Each number is 128 + 24 x the weight over the matrix's rms, rounded and kept within 0 to 255. Layers, rows and columns count from 0. Numbers have three digits each.

# layer 8 MLP down (transposed), 1152x224, rms 0.053, rows 344-372, columns 112-223
095181138117117131104125154129139106130134138130091107116163115047124097127145161105139142103122192127159119128117134124133119196129183106098171160110154115186131135096111126097105151125135155137192115156126181134127146131155119168115149104124136115172155113094119148139120155124130095133157163109100157117127138087109109132137139147154
095177123172107162093106137102135164122150099111137156136143101102099161147106129083119139133123102165122148160135092080169172153106151121164106165138128115137120114093147087104108124113121132138133121120122211146097109144074126166144102131149140134104171111142136130133085166119176094122142083108116109115198135116117138133154125118118
158170112150112095070097164141161154109141153168103140167126111109119153103167128156116112129140131167149155115114083125148145149111116117122134130097121137127151113127111135137124128158103144079166162128099159119121095140116114133146081127098181114206128120124172134127113178095115101097127163133143105111136133158115169134141175133105
111152109174120117134114110125085117099095148147145144129096138130100091161152134088159133157143147104112143085164120110126097099133148119130109109128152085071165137145115087144148124100118119099150148124108130145135102144123147101077148121110075141073156108109123121084126101115106150091132106129128103149126125154160094114134163153112
134147168137149152148157131122098092128153150150095108103134106123122131160179145089143144083159099166135105129104157133120086127107106139103128159137157139130104155125157138162110120120096103137161165141136160086102131147092125129126160168151119151138151120157101138115114118154130135120144100116123106136122100092129098137097124116151
080131118154102072140112135101160132164126142148114141099209105086106130100120121136125139164121131089140082142154137099112207175180152145170149089101110144153140154100110123098115117154147131175129100077113140109107141092085092161067166128129165139106177102140170116128160141155121172105110132186126087108131116135117142114130118111130
112104127092122142185183135091173145125152156138127115162128135115175094149115123187106110059105131151108129140111098153149145157126098156138104111077108100074157159136125143145109116146065138131159175120084133160122149176128151143112167105133134153157092120113153133172088104125132137111163100119151157070118150131053160106086110144082
092144155094136120133138114096111144120119151157134129122121149132136111145188131134141130105134112139129152108131103123126119146109124142142089109131136127118134128132098114118139104166132134157138108082149105113126164134136119089095123115131078123121124119130112125150124125115151149137114126182132145183117121129113147158106103094157
157123109138098146094132111139111133126154127144089095120115096153135142124110120144131117153112157094136135119134081111129115101128176138119153095109116090116147167116156121096138144143125122111139111086130102156129138151137144148126110092146127182135137108107164149172131137142099124117153128132159133092128140120144151131119131107124
112142126187097146117111117116183136130130158154119140146113157068132134102139135093157120062107145129099134139155111145103107132099134076169105081079133134146113100121110153110143132147136134121108121089147151146124125162048143116097130136126113136160155135118156170106053156137161136105109138167123102142163162128095133103135145151130
153102193157172129148158143108144113144143165144126133120072083082103089130130149146122164113167145141091163134146158159134130096157112106129108120112119133134112121088101131117124199086114105100127108136108051191122154165124146112145101122145112168145173141147072103131136107128181156134101137150145105126098142153132128157167152143106
130126112115116114137127131113114168120156137147118124095095118157049098125080119088154139145099115105167093105145155053182137145112146080126138144070098119123126123145140158140178098097099114114161130141115122146128117134135081118187164079109075155155089137111167116120092100139162147134088096081142117109089155106159141139110138119118
112163162085173131157169105143161107120132138127105076110082118119137106140189146140111117130121090106129109102122087126084120133110115164130101142123116115150142128135114148095089122154159128131131147119107124148122171136105158074130136106137097104110142104110174155124142114119116137133101134107129121111130166145115121116136122136091
089126159102115094176118103076132108126100161108134138132100124143129069161099138144138127148082115121127137129139136108152100111117114111142104089140139154119149120159106124076156157121103130124101092180157131133143121122128118130081127114097142080196166132097096109131104168085086130117154140145149150097161118109154154129114123125140
150113094072155130115132153140087096105144125112147113140112139133138117143196138126159108136157122110125137138107102091123202179088153158125126101147104111084153104121137177148166088149123140152129125143120152128150131118112102111123133157139085124112089143106116135142084141103120149148132160175163122162164149114098090127086092134095
092160133168127130179135095096139111142100136113163143114079124105165148145092113133121118106110190172124131094135146124127124133112129129112131148149096159176112115155138124093131155111112158114137110139113166113106117151138113100090129125084143162116127141082132153126112114159123108139108099137116085174123145171158133139096134141142
098099094122131130116121159137143132152138081149137121172134144108137092143092143141137147155111181135103142138106093156141144104144101111143113143097153113113165146122175118096116106125122121136131118118128113130134126152081133143160155135123111151138101126094151164098100128164145127123142124089110116129135128136120139144072143120130
135115176084114121088101108131074123144109141126191127176121169116070073107137119143108139104121084093122087075206163112141101162159140125154124119112151123110113128157126103075109129125143122092151138152127132150120135154107107094119137120121096111104136104137080117160184133105123109164125115143147115166070150105147106130134100152059
119123179133103081094113153168123164099126105116207127077118146117101146172106125135098162131145131121098106152091142129100108083117134118112110135121144179131166127145170089108122143124148129087113134128127094117088176203094126117107079113126111145132146089163134106133156108142098170129143106168089122080149117095134121126115137128170
116144169130154089135142074144128162142084115136109087146150126124135127174154087072130146145144116123123168131143146113140120114099097116133130149147128110134117136157119139131129111105113133128116152133093139107122142104142103099096165142137073109161114145147137131122131140140114152087135120190136158127106116105106113170129134112142
131135087132130106115125140164080145132111131149124168150093135135138119113155135137143136103148099111114151173166151110067128153155146139174158098154126115152121125139145100087131129147095097137142102126123123125156128127168091137118144106141186127138103088138141176095112093139147163122123119138153111104128145136135106104124136127107
138094087131127166139167131098126091108098092133168151153118146172098131098137149149143130133131147098143148122171116163193107108144134165163170116136112159102168132102107132129112142140127103066101101155162108146158126098098138170140151150121135167109107119135162121140111143089120113151151147087195145134091122141122131138066088110135
114130134123123126077120105149077130143113125132107107109126121134116083177110086096084122123097101134139172120084116126129137140134092063115155159140070083119114117138150204127103167124135141131116156113145149094118136107123149127118121161173118112110099119116101087149128142105150100158118096140128139063122111094144116147164098183164
136135136166174163117137127142121127144119091156121107159105106096153087081149143134159122115110134128146146140143130066132111159132171108130105094078099143144161144132114121106178148126172131128138133120098132143175136135184135116128159127157085122129156129099115112092084123120142154118093135079143132081124097155098103146129091148106
111117114115150107147103117121146129125130143132128149155120063105080121133120157134137116141116121129134166119145136116127134160114181083159136092101069133150130117122099133135126121116096125134117109124115134127123143124139126143139120130101118127155145122144128133133121147152129167121140107135138161113123129133139128135112153105157
138150070119122130141127123131098113074112107160150142158145097121083131108127148129102105129118106135146081111128153143124162127148118143151144134111186132112130112139104111140131099156120114151105129120130129126119110143154126117102135147108100150138119142144132126116172131162114112070138069132145121120143142096122147140141130102120
147167126136145107147114142135109157117096106136141124148120124106108107113153121107137106105109108129105142123147153121104112163126109137144115103099135125140150149122109136119139113116138101130111116114153119097125148124160152109114134152109128093134145113126109135106125116127142131136144144139130152131127148124141123114122116123148
121167128171168120137157133129148131131093150109136159159053161097132145139104156145095115104159124143121072150112125108128090132112148096116161097134131118096070131141086094156127152068152144156146103129095092118088125121136109087074117157112134140130089154134088143164113141131068146144108107112087149134110132116144144164141159116102
154164114117135120198148124164132129111132135134144132115123123102123133119163152115145155125121121143151184150128133100137134098151140105135130111107138135118113134111128159152137094114115103140143116110129126109145170105147117156137112138133134131128089127157142105096138143122110145130147139109149145169118122141132161096113151164083
# layer 8 MLP up, 1152x224, rms 0.0804, rows 345-373, columns 112-223
128150123110145120123101096136109125139123163112129121124133179185119110125124144113141168150129160114192113121110171116107085134116098070113128099149149126164080126159123098124131127148112126141117117125140161121160127122130157117105138100088106114173143167125113194104125104148082135125166148129158154174146127155112120142095162146094
162118202178144179159126126145120095148143110128110125143130120136145125149083149139111120129098111142085119112111143150107107094116159156158135118138111132133083117137121140125137126100114161133114135112139116095131120166147125132120120131143132146117126134143102120127156153102130108162155148148104121089122119134146135138105137158152
116116105113123106132166135131112113151111105149146142139121157118108095159082097119100119171136129113150087163088075116140140140122160107101214104107116120146153147101176169141129095094128086104129122116121131146138134104156128184189121141161127138129124127116156143110126171105172186124094159197166194122114083096141124128102112128103
118093125117094116131188115140107161133089138153169114126118145140124149094127146122125128113148124154132109144104104110131156119150144146116085118140130107107142131137131109148115100140130094109111119121126107108173143140195134144128144125109121151134110112140145102147154126148146131113158130153151155104136140116131162121135102139113
139111118147153108138112116155144139128132111127138118151114169153116147110102099073120124188107139096131092127112142136087176081089149094101140156087101107102085115142086132156113119122101098117154130172152179093153147143124131158147133129136094086102168143107118096123126126094119109076162144125121178063134145128124143135108132089168
140142153073105139107104149090118177101159100108150147124164134139144136138133112165171146123151157142159135111153150116139107167126153097133137062129106170126082139137155098095140138125141072113126131093151110141110093168177135171122105129108122133124127105149163114166151103151092159107119122105132174147117118171088145147126149110151
138134111117133111117128095126152130123143134108132164154144156112124205146120127137123144140122151093132111109175153126103142137139131105144109093101133126105148162136154153107140120131126109110130129179138131132159149136095107121111127137118154128113151072121126122102133131129136129143142120123103118130107144113120167142156106118147
139153139126115118140148103109132146121149106139131117122144138144133137091149118139139108142146123136109178136128149138140119107132120160123107134129141118164109148134126133127091149119125134101130104138081125090125111140165100111109124123107159106113109144117107143106124070122141140153141120130118108137099132150156112104160129130095
207118126098103128142107131122100181096157149138122097087124173135078128130120117121139144102122144119166127141127114093124148154114149080150141115087180107132145174149116150112210144132147120119107139196157121144151131116093148119144120100146151112068109123107148140129145142105147167111083148131166139105127122130122167083089147117140
130139170134193173172097119117105105144145136095149164147154133096137152117164116101111093128128138142057106099150149143121127153062171109144131120167134096139125156108148127111122108105141115156150139141117085160105086132173096073152080126123143157124142092076145150193120134151145148146149116173101141113144157084114142135123141122179
125091150122140147141121129136106128173083084080105207119123110121135114164056140159129096134099156113162130089181161143088095115090120118124111136136093123164132130178170181147157105132160129138133094116141109102126153174133081113144112126179110096087121150122124111157153154164146037126139098123146167146115120129145147114150102101098
147099108122083127096133129101111189187103120115114143159120115111128129148105126168133115148130139147103082131137149125100110146141127158167101117073115144120144152099130126130131107126165126133140138138152134113127153124140109151155106168130158097125125133144114108138149125143124132134110140112125140089158116183107127154156133165114
172145113083119147172139141121134117151079135106109148117118117129140105138120147148116124121172157121122083128128105102142119139157142153137178132165173129141154145141146149113144169102080132117090106114149142086168120116141148127134137156117150139130120177136132142123119144107070125125123130105148131145123091108160134122111141119156
092130155158119204112162159137131150098159079180154097103145163151139156086151115144122122169167148127102065150086146160088116112167113176130103127135111117124109097137124111122164136086133041114143149129122063146108151157078102131108125141123123110129129155109145109173162097149170148120102120139168090127117157125120103131093111124092
143144156116093154109134106128136114128156133059126146092143131096116109120172151150136111081112123104158151125103123108108135141115118141128130112131126068102134148129049121136127109113112140128137149134112086068157133120130113133110150114151101142116138120101147113109118150158121147103156173098162123142148125139105133099124100142128
151137131136139103136130113154170183085113100174150108121118169160057167153092114118132121079090078130172107107141128139115126157124164112147188148118145117113100113122183099115133129105169107140132143114081098153147090102120167129102191119172149133073173109118115117124114145146119141099119149074136150118105134153160150140119138101151
125152095145142082131154108123119118098142136144104153111128094127102112122130117168073168142149142111113134117132085096152145163100086173127120152104121113159103181150111076093126093147113163136150132095107128107177086171107135110127103119104163088130117159131082077108145094128134154106096110180178115150083113111143127116140123129111
104127136164120116127123120111137172177098098121127100121149128153164154123134104109118118136156185126127120122133108114112080156150153136088109147133128124130118145138101182131072155101116148166127132102066104098137155115149169112135101152157163141147115153105119150128131088124150098063144166144126075163134144101128146121193104042170
153134163114145113145158135143164136142118117149104129120167098140160149143108119075133154124132167128117100104139138091178148118132137131133132142164111092098119144133146142128130126172108126138081168116118096090133127108142145155124109116127111131143149080138143151114127128088137113132129126166157120138115132109141116132113125121156
139108134118155138138167138133106113108137164116113118133114141147123151110165132143101131111105152129147128130118093173139100129106129165143143122161110130164108111109132155129156145151127085112128099151135122110136084115135102137137124077156117183136138189123094128152116125104143123114129106118114117157112101171116087101113171142109
104093143114164103134079141154174131082151140114129102110163150087136100133115124090125115158145111122108145115168109167118116108114135118110136084115112103148127120113096182140123147164142067121146147104110160114111115125139143129133089131134081085133121152162075143147176120112104108158186103106100101122146105135099139130145130148081
114169162133093141132088150172137151107097065161148125112122133103161092146188164091119126143113113146144118144182134147149143154133148145170098138115141084121126113097124120111155104091116115143147145153113110142103121158119160142123124094141111108090136141123168129114137132135115139101140126182105097138121130117124128123118145144101
147109145138122155118112120104116126099125091154126130101143092122167112123102125120082129175121129144119118087125114118122125132117151076136150152103123113136161121163145160099117118099086108141113125156158138169132123138150168107156058163118106096101124109118136111136116138112098160119151156100173158145136132119131119077138159120144
116094094129136152096127151137134128125097091129151152132118123124130155125129152120181142122091111100178118152115144107146158142111084108145146115159117128108086147135149141117122166136095123112154110159138113124117122102070082147103129093156101176109117133153147165128171151144101142142135174090114139113128124136132133148155127115136
126087127078109149099132157112166153108136119162129122139140113154093108165120114095153073126096125100137132143164109114140153129139086096144155133163119127090163131146089088124144146124151148104170153137096119106153112125142106094148107141119172112167155134095103112149132132115118102111120127131153135097170130130089117114127146135152
125097138101147164123136162114107128113139131153103125099126145120135139097109116123106114142126148114138110115148109107127119152119129145141118151136113119116152118143123099090122125099150132124119123149131130117119122104142132116146113136144145128153124128114149138127115118125099157128106138120137110138137117157182133086114126127106
110126180167122145104120125116110175105111147127104164129169133163123137131121150105107138121139175158108130123110124140144114106147129092095167144102132162138066154130123151168169114119120168158122112140126110155138117159115155144111102126117128121123129095093133090102146138150133125107157136156128122137128148134122124126145105102126
123160108161131109076123141106121119119104127114149103117122129147143115165138148105132108143128119119143144114111150147125104133119138159118120151135128092143149109106139135144116150134123136101136134107097147125096137149102118094127082119135140104146157118142129088120129182133170102132110148106136125135111136102144107108129143095126
130134107102107134127091112105147146100103138123118124126151093135165120141149121116111115133153143166139084155143143138121106133121079126149115152144121136165143114130167119137138115088161106160125141160091126120127098104088119142153089094124100156128125109158101138119152094150128117147136117102096133076113110107161136149123129059188